Part of a small language model's weights: 19 layers, no position embeddings.
Each number is 500 + 40 x the weight over its row's rms, rounded and kept within 0 to 999. Layers, rows and columns count from 0. Numbers have three digits each. The size before them is the row's rms in percent of the matrix's.

# q: layer 8 attention query, 128x128, rms 0.209, rows 60-63, columns 0-127
# k: layer 8 attention key, 128x128, rms 0.211, rows 60-63, columns 0-127
# v: layer 8 attention value, 128x128, rms 0.199, rows 0-48, columns 0-127
# o: layer 8 attention output (transposed), 128x128, rms 0.243, rows 0-47, columns 0-127
q60 107:486522532524522527502498436535462504561464532462466589511516477539596464507469463508522496423490500425481520499457463464545500527487448559539450368532439540532491430499561602530463523522511503527420457488480477450466565472528502498493583476525460512496554458482446492509467516524496541503523433520484490462565470503554444511551541504465479446508527440553508451541486451498475506493541
k60 096:518516452534478472459495515481481614537407528451494543476471517533454490550577544478509504545490496574501553541506528497505506476522514507500526491501578508461461492472409465507520467489532430502438472511494407545492495495489492535531438498521418517469534489518431506525527587532476499482520501480497528518475529443566428476533584405466542455431499488510558494418483521531416523503482
q61 097:542501525533514586468556483467533483471523539484438549515529505632486464533539530531515462531460542495482485499542470565452540506471489469589536432454420476495569482445536531462435490441494491567481501557515539469480476544510482559565504498464470493514524487526506499518510499539492513548557514456479648449551481509469408496487464507503469488493447460456568538497503478518513523493532
k61 096:442601503441487513522466477493536420545503483530522494464556481499485460497563513459499514475488483510514467472435517478531542515498565568505534503436524507479511493466535511485443519526524481481540530504471518537591488586413412588529461464495446509500471531495523518538412473452420531448526476579493509481513537522444482438458514514498557503511518486409546552477479454464574535485559
q62 102:457530461504488539521509543576473473456504535479458464513500489504498551456520547412454506470466519578464519472481484460492551539495498494499532563420526507439603458424446473499471546453562470486501560460544544490520500483478520492430517521408527483504483467391513547478565429424490528473544486479579493507532566467500537458510512491501558481512532540512479487503410528429482487532522
k62 098:539477518532558523517479513543536504513519559496514505456507489438527556444469498486462541483475475521457509515478573411489471493452500535554494484509514536534502446472532411500566475485460428457551549460442548525449484522509558488464569444494519482479509532485475398439608562513517464519523473437446477535548469517477513515538468545440464556504495547481411590566493450476503518492500
q63 095:509477522524526494561481485540482580496523485466522452500602494485475517522473531548525566518486541481438484489546498493539537486537520492426465516498508571484513494516506436521589559471524620494460511528523494491470472568485488504527444416555537556502537465519500469480429479511467557470457624486525533447541505454502419480507509488489472529488520500607472474572479562480476525545471
k63 094:515478463478473484497494524445614573475484537511535508488615541532438455507454533549521534518536541565514510498479442521453460467550464403495513508538463511514526559453531539459598523501446509459560523466523471505361552488517481507522481485466486545564502457557517461463517524504547511511449491543557452535531516515485515532489569518519511495465540472474497533514441522463517497579516
v0 132:452485534468485470503473407489481561479541510432534486444598470470493448571542456495487503502508457551481481442515495530507553463548499467452491499489511556486459568423472519527476526453444542412457523498563533496494523424490532560551512577522471455457548489567523493507529487492520497515495507532453472445483516471433552517578559454443507455472524457546491444553507533586494556498508
o0 122:541557486553547503528530522544533468504505456515500552398466468553533505460446504543465516511488535490483472596548489473509439541448511502539498504546528442524498450571513469507501480567588443551533476477470516515537469557529491453417512390502525522526459475470451474543464505567460514492497539474579521527515468523578507479473418515561457534506498578475453528455503455491493443539491
v1 141:547446490467511544451504494487497515444512497481579532467510562471450485468564510524478488490519498462465531497572479558568474511471484497432511505495515475508475562502560497478509553443454507517500468492529460498552514424536502511521539516448412448439555550551503494504512462515374577485493516526405513476508621525437565537544453523549493552565560504514494492449472497483467532509535
o1 131:469583562504558412515523508526489620570585517482465429451493533501558528482420429529517490505506474552489478477457517465508491511499516503540543536495482523489470492525459482521502473513559528466491508479464508495485452534496532537449461431499503569535466495454440528516527488494571490489475434513514502507439396463584507480433561508448538458515517519403517476477476540460519463562476
v2 140:581471534450532522522449558480571540514499515542409534550496499485536489519492501480507483459493480507528452581455543468494495471611418484533498463478477534514511495524410536468435501453568507490519496504491473572513491532570491517453491591501475500550441503411488478425464475500543555525536464503487566443467450490512459536436496445486446508533466475463485514490483544563498502429549
o2 125:460486463536452514488559465488482485487455515495543458513551522458553527528497537481506477549479473451506523474468478513488477509398514567527547528559552455438499465534547450549561504514457514560546525553488484480524467509497454496559558485503488506372546422525540523522470519455461477444475564559464370473554523488471458438538494545560481479509480494568535488481474490446572515516493
v3 155:488476470601544471507486525436527460461508510551547539494514601517482570580518505503490501491465513541464482500479454444498488493456433530504541498471538498520483501459480486451531588467521474528520477476484482520508566457505454506518511411487474533446556609574537497520465417533475548546419524427469519473510476517462519583484510486546516493545441552473516440519532461577517540460510
o3 144:535542575436484505480547520484478454581530493415474457540526470484544537471452503513485489492460444464564460468581542564480488484517505418471496505489511474519575560506510504517532415497518519520462462528487452472509373511486544502510448530558525472550478476496427560482458472454519506516557524517450476503419537487534568519476507521481514511468605487470474534516475536403510492518455
v4 125:455485600495488471505512500536473542494526551445473521560539500495471501579498522608538540568469464553501510432467473503474582476547490551567445539473462513447534531476516468511523442518491501478550482491519519450488465464535468449426409514529524474541453477437447457463493548517561433528542509505498484484484467498504422501471502521456498466490508481456453556473502602518594477491459
o4 121:519542453504514545484559447423495459538402440534493547540470446493495460426453516426489461503477519460484487540540534474489479516526464483473573539484525536529495448541512509493464494558526467499525496460491502517503591520509504533557569448467487458469510446473576503487494512515410541472489576514522481474515563526515552557572516553523530493537419473565476498528493439519377488484471
v5 120:535522493485508532491515464566480507515455473406375496531498439504468478485484476478420434518544486479502506491483549478487476517540538497515520485516462511465471534418484548446499489494537516464536519564537501455559457550542497550533470559476502530428445560448495435434499493460454591463585472452439546463511584564538521450504476572474518562555501468512502538485491491504470537533495
o5 115:463500538471453545557475572530487538500486501558589477464499499382535502516513497545552532544469496512446464489493465454486521492492498490471508558497523543539513486496514484571493500498416447505541489498470540526452532450496464465466522453563543510492552447529570521531500515550497516455401472536545438531527390508555482517509517437537453404484472540508511418497486422513567512466515
v6 094:437493533433514493508498452536478401526490531517470441513520516483495458572495442477521607514474549523465477490457471468545515530562571448497518489499480494573541505510486482518462463472502465487538532576492510508484550475481487494490472471548505570535385476451539514549503572517457421620459575525526435473494529488472500483469533492581570488509459509557487522518456529458493482535526
o6 099:504412493598448545458466478473514429488464445455502505529480479493445491457506475558453460463495467506484475494529495416461462449449441576545495549488534544453461470443503490510453453554487444450503491467478593499457563532519470527538487479449526481501493477514460489497423490498517506386506528451489519508518480480518489487528547481464423472545547487529592535468434488467561454447475
v7 110:506491475500521524441504479506550500470481447529465495518523516506490531577426495421417460506544472486534510527475478493547442513473544467492493483540529510444427453504497494524461543432524416473466455574434549495534502469423471481553512418569520536437507520522513565556523505430539549587446536549549455483496447548527499452509489488497532482440439459549529483505501490506548562437543
o7 104:547506517519446483520532550542421476455493526438583523519479545459506510496492463542508554471517523503507522473511482512418529477500529536521417452494424460478560526519551475565551490546442510505474438469480510506546514578500498443480507554577476483513482497499557494483467431465503519425508381548501511509549481510490492506545498437470456577533553485385482551481505476487427489554487
v8 116:489480484512445465555452463485565502527457512431481525465477486447490512511473454449565551499485503478542482551484472545493460513557637488509546515539493516545520547475474547456462546434514538582470481538472443488481454487532459482507436469481509521553509534470506510483491515422491522563524482494491527521538420482602488451488456407497455563513444485522465506625498526469481495541488
o8 108:513529500548461550488485582514466485465445529563505485472441489513506473559507556528513421518489456536462527478511540441558475446431444452462463531508524429493564528538476483525570427558491473472459493430479487487515506474464466557493517550502481455441471514461463492498526491564495447471531439485477468506487489518409485563482496566510505495527527437532602476416550426447517564485511
v9 129:491453490536527549447480581492463484490487421489485468519525514487495519491427463463433513510561440517519498538516473457537557483474486456489484467476512530463496530560477480493460485488543446440570509467457464461539492522469499522402541447433583531505502535538420511547524483422492459525482557549525478536563494531518438478487472527535592501469462531511450436489454516582579544463437
o9 119:509542471488408484547534468536603465555489508496517531544461519522464493543490565511444548456462556473493482488528507474485466558536489522488505500506484466516476444433532518588529512513465469529478466523588572510474484528490467489606450451533456525488516487450592540461507494498496518452473389475465516438524534505507468488403531480462480495544558484501477574485477435461426469499515
v10 122:440477453532518500531482514583520419503463471505573542510512560512574539510496481481498584551466568538487394491464496457469507492501430562527475522472511505527510443544486559432503574497478517546442522476524510532492527512502489493504462486426536536550527511515482522512493457525443500470491434428479560480457449451577485489475463408547431485519499545487480509512562440481466530411499
o10 110:513498529454528473526454559411492523500533482547453409500508478518501457523535528494488484450509416444544539528481507547562438441509531498464497493539520458546557510521513490535504423501518487547510486539550456487476452432512534515475501569514529425536493515494447535468433463459510493548519532463472419479554532537387583462479562576510575525478513466560526494556508537485561499520496
v11 145:561505523539528529498469534386513535436582476520499425574540550525552481487471555520414436443578462462457552502520481506464528511479478464473506442522513483501526420552516453502465570542535496459537469451460473464561463519525532474431558484488475466454483541523455462519527473545480449466474523478461524516484576449484530532499491512550484520457445524491506526510499460547554594465476
o11 135:472507525490484423490516461546489493507533486499512532551491529411440539513442459452460536497469547577545549478441517494506463529489494470475490561456468485451469562474516544556466493420503518535454516551535521477462472502494510507551476430532465555499514460509506521452503448472486545473411485585554460473489509513500461461398442511490525509462569464474445476478455587429443413500543
v12 113:497567532438494463504555510571539545497517509519489473459565469460405482496515515483494498429483495500513536431547496575517546509519512480453500483527474566516439529483510522436482456514502497506522450481547539520427472563537536505506412508505448523499508392474558478485518517467594473484611558522466488498536513523506483493575454454484459536470485471551521489467402454497526470583500
o12 106:476457509502509483576474483545445475540438469490503579473457507521579379457518423513450503499529464527469452563474548516525478490446528464514450498473543432464483444500513479505474459580526489459497547479497530534485571485496476477478434484492534530495436592561541503553548520487499491503455398535542485447498509470539420477523520490478525481585450546534550430463528508511491502470499
v13 114:530463536440551521486455482519473493491450493534495480455521531530483552518467470590515485439516548523498558506454561586492477461429505536437476426462462523507515592499418472487582411453518474469588507565493467508503565496487505441525531495528518542454486453505457447503463502525505432535510509523487549538501487511454483524436474615467528555536514480460508500475477543536466448554504
o13 106:482488474535498488452555539512515472568508497481477515557486462429516530441570455458452458505505500485478471459510515480517541539564479520518468553458531534460450418486534443514454545530485531456483439481473496526491448552516522525503445516481481479489521415389537508506558515471504540445440499434493420442518525485525467489527487397518497449539406556460461480474432462506547588517515
v14 139:509536561463443586500438441504502583437520457486451467513499517463503437501506465539459504537430502492496492372476498571452514472458526560504420489525479549449510485530578525490473462542491540498478446476493527578500468547536605470483503564534446491519542465463473499564528589541502490534560487514501510452473536481465482556490513555549470480478525488511484553454452500458492527507480
o14 131:534503480551554427491507496475436510493532524508566539525459463497506479442488461392531505444530465493441522532477550468567482518521495526411526514530511541493434462502503431520468584488526490464453469512529489486466562475476434522434496398506545511464480515509493485499543483427497487425450537488551495451602488482554496445534510492456528577552463467494474474518518591533458474472533
v15 103:543445440579497584489583517460487528567516454555494490519564522518497443545500474544463506482521488475476553499461430453504525517496499461497439485463532493524543437431502454466475516569524475432548521421465512467563460519523504505481550453492481483514461540520442490478442504514489487492439416492421458536558531498531564434477507463447539587532528543535496484480477537563509546441494
o15 101:423533495502494485514489428574576481481497436502493482560445508488467527508481534450465503551426497564527498506516441510485507525499522528479592452478500508499533514465528564546470450415463470551549548544538512555465550579534552516515451494502453495514518444521514516532441475482528468476547542526521471422466410509504473569460510450570472443482532471462496565482489517437459487426439
v16 125:491486487503526426503459561488465531529518597425503488588509492453481589477503470467564492468528537528559486547488469508474460530507465484451563522447563475547524478517471442485514446426501579563534471428518523465509519611471540504421533532433524493487488503488478454476510417513505543511580506519527506535464470507480485538449512554503464503476407462469505451500472484553524501545474
o16 116:532552479501400518522542486502517498543468468554486479428526533507558508465488499546551483553488472524494512482547565489521531489540553545517502474531504479477518522453541564446481523458507499475463533543524377463499391481459470529572538438527453471526482536491579536422458578567550510516435464499511532518457585512481426492554518561471473469512534522531441520463468514501515534460498
v17 105:532527503515543527604551447476508460571461484523475577551494512554513439537485474465453586480519503428515516505481504458512518600524470507549443498522577476449433491500523537550516449453430432517467532466526515510546503493425496536482498433549549503522509516489511467450502467506505446493449502509518460508498428504546471478504548472532518588462452475460514521400481425463541474535524
o17 096:541492424468447545441476508548550446465514454521533414514473473441487515490462523532439530502537510531486520464469430553404551447481463494474424521539479544526539498504512450525562499519500481472535509525506484514451592540505501448527480578518480498544465450562541485540499560431497532530537484492448490447487522495477504503460438505486504471587466535536493494583563605474543449488477
v18 104:457528500497505578510446605531512510450479470541517465488439538428370556459475460509429446460497520468489463510484546437506513464429436514548549552486526456444429541557537515498527500437431527546555479435505486566502480523504508430502498505456511454447470529514503600521498509460467482582474528518543540477567500490483522508516519534535539498517496526481492492489497554498472549504466
o18 104:551532489426433442476510497468481478529522513445533548486556511557576498515514498444568502530490469470442482461433494508505549541562558427463548496476487470467558477481397506521491510531515507424491448514521567437528478415491485474448495455473498526468530519535493465489509556495582522442470486512414548456537534468478505499449558483460499497534573481402518546514446495529513463548527
v19 142:459514461490480507547525482518519520541446481523436516480483448541471563464537505516526509457542563533563530484511505511535454449511571457502512473430574450540489451481506454503511447471517495457500554409528510527496446573442529447504496474474511497533467370454552582487479476494513496489494477535529492492450469433559508433487570515478415534520520536575531499520556544473415476548505
o19 132:530485479511457522513483516525513466472532508478490486478452449571461445561541420473544477541485463566507487530493462536445519545439518539508515451442472509474494531415473558474465527487481527515467494549462453504549534447566464560458501547440544454471481552547496421462502564494518472510530504514496553526544479551409459510507471459446482476498393447492504489477463512506614548423463
v20 126:482542543483513543500421487491520482470543549493470456508488474514523504543482507585516492534475507535486432484466564435504458502567513520506424514460484514497520417485540501512531492439543617450546529478502547551462458496472485505484445538570524455555468465405464494498459463501556469503532477526517498476465513447504516477442500448471394467538516493481459524496579580481490553415573
o20 112:555405482522470482536523462458454503514477466493524530561486505439486452492488471419561500564469477470493511566500447516501461475512452556535543548489522527478533526501475502499447520569509446585558518546530439495563482483515512468453587542385527470446566455516470453436437572515447482483495559479580486503530513490482506516541510583540482513498481450518503519479486467478486501471418
v21 114:572458581536460512516522491436499534492512487498493530522485427498592482528510453550526516510544524524470451539523530476498503525575511453468453534504497470438444460469557589515469461475558522472511532566503484422485500501497512554531477600529525471495447471415501452427472538470509548499565442586444483473515494475498557453479450559501465484561496503458506514489500562465455542573478
o21 108:514514465464486538478463466611520538482474540508512473508499537502400474500500480492541482595474557459514506519471442472476583549458479506521531542568512549435544501521507436496516488518486489570505495519502480509485496526471485424446603430447466472518548501511477513540504524577489523449492522524594477551486486540505502555568592447524525526481419504497475487513537516545484491402539
v22 118:445487404473524447470540539531463497603460550533470460480505515486478493428476502441531552464481587509591497531509496468517460461472562463510519458498544423476548518536476494522521509573517465490507520449539462486502553518453535493536501470466510565441462444453537472518583499468558520461533524546545475500465464523531545544453485508546471445428478496522526516523530468419475495580432
o22 106:538442527463476505508459503462515475444489540484506529507463460574490466537540461543500475466556495503548479488526495542478577510537493485525454469507463500552467477400506534455455473534427540496465495506506457508493465456494447504551474547506456435531475570541541502500424456522521551511545457437467547518453548529433359483505490489419506597505477439488566513462514465554525546515534
v23 116:521553420492531453494477486485519538519545534460507464553449511545550478561514543550453415476510433583497441542517533453484503514568478517493448454437530501527534488433492495466460543501524548556505473528463590476451516532569447472536414506465483484501494546497493485464481446506623500464514489470451497475563477452541576515533479454460461544442444489517500459521525551491503522457523
o23 109:480480566533503525497527555547480454497430440556505563444565491494525474567474499464545484536476514466548545471566475586485451484468530506507520555547509455480554583555537524533496450527502488547556546531539391472569453464516542514538520539555570511494539529528537519535462520522470494542537480497570392494433518574510493537508479479555463504456498493513509500453487505492462509556449
v24 130:500517489455554448511517457482565521450474544442476559501501483505492466524493437484460540456513525507514545482488530473474464561543470517583494519524475493563523486481523463504477491418480528568457499483463554497494483469540476543547548577544526496501457599412545427459483504475547555511541523520461467461557463503452521567406464444545479582496445439433476557438484514537477482488518
o24 114:525472476578447552444472516488471541498510434504490477456496555486559513500460502471532429520534539476454521517483457512468544484397477453502482518540626517482470530598475465492536456468493503425485544521501442434525512555456490423436528524425454474516518427509522517512411509468419528450468460514516511443478493520549466501548500463549482471466531486549536475513481504475579480488501
v25 142:502493551485477469545462523548529454532466547510456509494536473527526456498492450518483518488442454503528462478451599518486478594497490525533511475579438442447466562482497554562488471461466448489568480499526431519506515444465492518539520514511511524574477522441539473482522515412458552561512508541546561464547442533461442496418462527566489507529530429492433544527540476468441474557465
o25 131:549531461527488525476529485422537477465518568475547500546522516519536539461487502477569492529556551437481517515506449450485592372464414414483478513499547538541511443523446428508534489544461506449438499563516593526457517495483454469517512529447494446440478496480525501569507566500492544507461541482445462558482484493480485538549522505509509525504444542494567481525514458557515540527535
v26 141:548531515516502434542485452428496483487531529469486460495384516501574511532507554496491524489491489453507637519490479506513442601523480524543495492524483442510526484502539477517515471470593449476564436529445466459495440504472412500521505496510418495559442520465526512526505496479464482469507571487549573478548461466476448527548477413524444513491492475510473555472546481491515469527552
o26 127:492438485571517516494513506505538548455482498483500470492559506424472507485505543535526470454554525555492484443445495545498590422461416453543502573508549542512453563589453511569522568510472542515398498485494518490536509489514538491546498568442528467455468514553516472512466554492486455504473445542497404531477576532538507497474513548507499448513472503518551506529515540419429482480509
v27 110:511504486596516535564423590516461456458492543459496635503508520449515550566473447453521599475511514578451485496483484409444494577465501520496470477495502495476473516441481566452509472449489442482510506467490468492503517507488506472547489483446485466521526487505527494478513421566462533488526510499443513467503491566534549496466485516548493483529510533491439470482448469559489457445594
o27 104:509472461403447502469600452524566506559514433522490382521545432470525436431462570568481425460476479467517490454509464474512538457505466473490497493485529545547508463552485461567510462524477480502472512496486479468498449490508432497521479446557505508536483510500462546502434476463516494550486535544546501512503469454526586521458557468513512518555464557524535479547477582475519536505425
v28 110:552482449518526455496529467485508514481451472496477494458567497464525462511468492467462533438567507504493539549575531515477505471428563426475490481483530472528535524467544577465476555462437475450471501502543512500555477445560491501470533529467458516446510540540585466472578403639521531410487555485476454492547517558506523505503489484551534529477471495496542498479468446438445523518522
o28 105:435512548464436508529487529595500536506569494561519537453477498554514554540523508516449468509525559547486513416486444457492487521501466489544474513528499536522466443533487460584490439552496522509497525486436448555464478519552445547526432482524572505566427498497428542534455464497467544504449455592543513525436513504516463464489475424461500520570546535495490471499504565501573481483505
v29 128:574494478537489491468473480493554561527539478478496479524526461543373459561500510562440461503523448477485484490560556485530515508544563434493512409589553511469495473514523468555444550556463537492512447537513556564480454471493435534515452485524467474499491510517507482511495563570574511478506459509485423477560499489461514467528485526435527491469516435546468460528491509398545484521544
o29 122:454494561516472458506517513487520481466460545476524538481501556478531501525394449327474504548488525555519563527516473501501511467458476497498463477474438456554487517510508529457515488528491463433546495473439469481471565522506565498493490470506483562487514498508537482547524461503453480515495509549521543535445526514559453597492404450510445591511501544450505549486516476537414508457478
v30 134:524504480522498471505529432430531564577533493468513464513486481464617438483565524498526466457518511496545599552529488591510508533462487450564525519454490459450533532469511513440563532533536480469442515556475461504528542465522535399450523605538490500490558496496476513474558506521493548486517528526487528531434489494544479469523454463491455484457462463457544480485523468499531565480418
o30 128:475440443520548482571493517525455529465492484562509493428479444490454566526513492499479504482512533593523464475414451433520472487508495484424464516513470512466512453525497515501531487426479535595511523519490433474507428544505481583513483455466431435518436489517480488525513525458468473440502437483465436491478516444402504513576473498446554520475542492455449482478487490511442422501559
v31 109:523467507521493441494490464477492496496620515484572493477441488490508561430530459496583499563443567564529469502491534522486543465577507473496540492445539513529550495458503486475565464505477567512495484472560542516449550577496535441480497571466456430516549435520458520516483420525516526506550414506459487502423509480456516480478486478541458498500522557482439502520509509474504562587550
o31 099:483546564544541468537558528506505499572458512538481454457551450528518475463531487506543479517555456537529524531539548536521419537510488582552469529508482508480487561546498544462486498458528497576520504474441377486484437408551524544547526456489473569530482531485441523488523617553557486520548563460538540524507532464493464475517549484460527513476465518527472500524537502489522445455452
v32 116:533545483544531457426543521505551511477491528517435509520529533504480505502515506491482424507517477517451427499496578435552439431568481488524488496502560469508463504515461514473428561548487548514449475473461523501507473513560465523459519514539496506463499545504564492497408494526550577533468433459481535534462522516493621457475466477492543440528461461457447470500462554547514579403540
o32 121:470503569467480530442500467472391520493499475413535504489519508537502489495414509460557482549450480476519504465515442523424471512433534482530533463536473448461512455519494476451512464407477448489624521531510445486517496494480493471487492475488400515450491522441460538392541474478493500514494486518472450449480472473485507465498507490497414561430558505484509496484498467462458517473405
v33 116:549504415499520468509459516556517534480474455503454526529467440550593510509538512454428441470585465505555495586524473493562523518432538454523481475536536450461476478475504534475480549446569419417493509464569478455458557475475506539480556461545549551412472576480505432449517464478506577497485477538527489502504524555498537475469518486460489478530537454511506472554475526529501501459500
o33 115:505474524502457530539547509551520504547572516531593484497503532555451477579520480589490539514446570496520535449495462470451497505592507476550539509533481518570536490451526505567522527504400527528582474572441469579549482589469476446485510544521483424486529484468528500554493528500506501537492448552500538617515464521487523509511465489531527524486560539485546518467500464473498493526503
v34 125:555457413522513457501538512454492443502456437521489564509487537581490528491454462422496501510523486444450607569489465476501501541480478461507562503537544447550527574487524442594449524463441476458551489497534475486503510500480500464478545505477481485502577468571529536547505471530461489516420530501531505532518517530520436523435481490524541505410555543525441490523463472452576495537528
o34 115:460523535535476541461459509496521503493587493450489421538537541427543534480459504531463518439479562532564516471481504533462469476524440444523489456521445540503467461519408590511533493417453537500413549440460530440492518511518524524567431441489538542500423480485474476511520501472504544543518442490456531473492495525453445453508510451472518466559475502491496579485504528486470439489409
v35 131:517575516556468534533468506527488543459477466483411478518456523501489471514468546495521535502568494630561483502448491532500494556556563450495528523494543483500516418443486506503491533499518495472485543499452560505508519561531448513504493513440574478474498529433444452441481448486535589493510447464515487498440471519530559487445516538484424479571447544458532505437459541493541577454536
o35 127:499466493455473515555548523499553494523492518559581521541540510439463523547582411539520467580465532458470487507534458498448560466513511568487527532505467530499557528471513521553535410502483499552535472526467392542517490536474511502505557465631472496452522519507510519420435519480510454487507526574526511521574484508492478555507492493497518475438500435581547474511521508470517493486446
v36 121:512456509545540510513488562451445518462584514443450477579487491493442433467496544489477479497470454467455501486548495432532449488477522500489490548508585485481560413488475481568556433507541483444479454486450498546537475501525432547556491537507521509487492460483532498522493538483554474426481490471519517544505552496440550444496481544503583515424453510476549592459462524553420554491498
o36 111:504485507517443536452499456485482506517520520489546588451595488490475588510499521459541577515539560578539544465540491520462572521526521484522483449516432477493466566506525465471388555450432562510570533485485539473461521527508500472474523494522475478518505593485449538425473511550425542518524510511528479452493471486599464505460550430488464505534506501503438479510473554460502493497483
v37 120:535470495573448485538480467464443504406474549469553477477504488509558488505545459530562549556504516516462528456467493526445496536525489513462522509440473512471516576467548533564511448456454573520520530516505558442401556521456507550502428491469468513511527568475456459500508442567433505468542453530469507409488522508438523545506482516493416522507567556489458475516565514524518488564490
o37 114:524518530446546476471494510527586540590494534568463459506507486487486444472470504500470419476474526469523508543552503545582519462557488482516490567523519514541477482566451517494535507488572395510429484456554434506500471516487526466517533423461520491459493437478483479479469549533536472535497596461560432546515454509590506536552498549529550497506440456499487547436476536517524486466535
v38 122:395480507481544456458472527565493447444514554507479480544521597566469466566498514482453521499532583630475456438488477496512578474495483508486461478535491453450530465474483558528464463570469432441518474514483531479483504536493468515477509467470529499456448460532504484515549477565517490511407545454512444499465523508490511508437549580458569565483547510527494474504531469540520487519501
o38 117:534461502456531538490510430429510444472470455452549540468489464501502492464451436515416481532537488387522518544559495498439406465521489517487462521455468580563476521493505476541502480493447471469492461473466494544472507496505560479553441499558499526502467496460498537449503447482456520512517470500573530513537513505465514500476484435509427492464364495493460540563392536500469517526527
v39 123:503549501510469499489539498478459506519492438492437442547449549488426489486461477494513548488446502532515533474530439457460488542498560504502480476526577576545535449492534490465476432457492571559570498412523596616497456546504486553475467481482451505531471494494507447490543475514594495498535425483528445452493491522525474502470545455486462515490514498513475570509467534409470511554569
o39 121:504494503447438475509470487511474453492463498503560543493525511494523466470482448436510409535540436508445487516493522586513536448543483480502526412482504441522494513488494520496466543548497449421499537489479403435501583477475502523475492502516547475508526534548535482522474492446462437466539478536509563463521520474535431456508468545517509530517467423575551479478581497475556446387429
v40 103:459396426523462425472445450513507542455489513507517560478502496559457525493513535548462503463464420513511507500494460513487506556541538511525523471501511481552604499544460461572480474516423517467496462507566477498532504498451500412526523483432520479519466583517472505502531443547450564501524516497465558424539553542494450496438519563482530519509504497477506426513487393545457537520519
o40 100:494569572486506509528572510539526489555504525466477485431541517523575535529477402444543543526544512528504530485476553456449463435500497502492482553512512502598428503501542558464497482467561480531425507528472513502467456530502452504542521505510553540531457451395560511480418529490561537462435566539517481496455458500486495560512478453488470485522475494491532576518487536484574523544558
v41 121:468521453540519461492535506527515422424511454505470496569478526583504514510525553461472458470479462503476453549530391450472492481479514544535488463486561536551428479459457496444532551560483494483432533403550547585505449530573478447490490466506503510456540494541543490483485462425591496500438495454526535511523440566518578531519486491524514499472486519543534498472532497556480507470462
o41 110:538500507464531499527455524450456491542524505499474525474494498524509536485506506523550519491490494456546521445552542573477453488527536409517543428521467381506584519485575467527455410440504524524566495557487439447516545481529440476517437546538581488499496505577556475486572501454410463510537488497500480508510464512513514479437470441508512458535565492519513525531533458426536467508447
v42 121:557488497512495583504471508500478511564495450444541447486478558567554538580507547581469476421481531547483526559547514571423490464429526500523491499448418457500493432533523530468500483516544558470506532523545491572507458492567479490469522516517510529568488447452495498537507539429531413425472512465513441467512445417494517452559449505492495514506473477479525532466530537525489487487446
o42 112:423461450535541516500447541496529541442540494620442579542463441443502497496505452381517453533479491470570500466452478490556508492536493488495497437502498514446542491465529457542406553502486495524514462524515526455480513492520531574495480568412536421538539486523514476521476472479461488504540488553503501575553523523499501560456542499477534519482501538496442499492534455426457462521540
v43 133:448518505454461452430546490501510509500476500482572409501580511460493426471534536480540469561507516556530473535512492593472543451528555501479534472458459488519468523462545470507504565464447550433463487520511530447459565540451508476553448538512503499482461453542464489567499538483435520563517546526510481492482473454488564415538511565483468513421502558561504465510476534451455534549441
o43 122:538499516577554484570445542480508463525532446554457542458500496595494520482506383518510539480508529491468495486575509500549470519391534513517444510490476472467595497467430515498442444495503472523471453439539482512492494509565529479500547463484519491497524547501505522470545506532589479445512438451514538543532493550492433488506502463488514550552493442458470507446490464609462547468503
v44 117:519479474445506500541392496418470429532516524532510441552518579547534470483515543529483478440463452505458553545522506481520534528469535544506523496492457557465480495497488514550533507453525511502570470555513452577472578479498506498491447484563454477491451503521483431568451538508454462549445519540553523473557540472454461559543584536505507476473513495493483518560498471524514494519365
o44 115:506464461552412513462506440441521426483482428431510543505503482480504537494469442456426518469458497456542486436483533456504496507528433402462503559476489485506499481404451457466442587514456456516475514459521580457451444509490498448473487482465559485471548459527429440507596521469499469475519479449463511560501492479491489487544438518547521508556530468456526518474493514473481496543550
v45 114:545470542530520547555564503443472452532469486558448453554432493509563504454469521510412466467539495460511537401487489453536438527562417452495499559553498547537566498536480435527418489486566493494467483539463514504479483541531490561533446549493480464479539444475497505471512462507552472435523498549542541514422460500517459510460460448503413458498549482557504470502462502528530535505520
o45 106:466495462484477415479423553527464540424515543426544532481533548427444449502533539497494517443454541489495512593442498511480542569481480542503474514439494492466457511457500542479547576463517529512553528512512497465543477535491508479511560505483595544457445541542474522495476530451435465511482485467556385512531560471461442439535513492527556460451482497549499457480520524468521443479497
v46 124:547522506477425497519447509507508520476461454399506527547473465483530521477477525525538514498529417501516543522531520504456459547440501512508566563397502468554533486485532470418491431523573529503515540526503493445451485517563476586483507598524520501497533450467508458512454564521486459449512510519560511542597499467483459469553450516534538468488535494389540481449481489531536454510524
o46 112:393481492567509546514534511528514528521512481566437504494510527481471497470592583437477500457410585480450449503499483472558554496571489450501548449581502593440458490500459507501523558493455488483515531492520523482542483469460464446446574464447512488557502575528505502475521515503477491543506477555504474525450529517513548509476534496501498437489558518587483520501550562534485486431511
v47 103:524473481515439449545433432458426481528574566598539497400460516479508561469502483488502531534522498497512470532459492412525506527578506498468514485506570541508520524476394487531442528479531545518517498500505525480499540547539537460561560457509488440465513524501509487514491405478473505499509511510488493467446466551507476490568497488455441426554438521505446541542566542480562497553512
o47 099:518583516509531503472571541524559479459497499448533491512569557479459410485518479584554497519454490523544542538506533512432505474500454523564514549479497460518501505527589543447578501560501465583465535470527442514521467434467515534535477506537457584514539454535467473511496545541589560496533531501506504557534541511514499495465476555537507532445529422462485502565548431499499536464498
v48 108:536501494472484452565549505552412480460545493497483500440551488477575569547553465534561436470506483531465484495506518463445444512511483533419449549523450546445449423538536542474481477525482472433531490454457500482474551459448558484560481529571556506558476532483448549503499515454522471504510467541449464509554533486475553498496501554491496466459500513496506528427506579487441550493400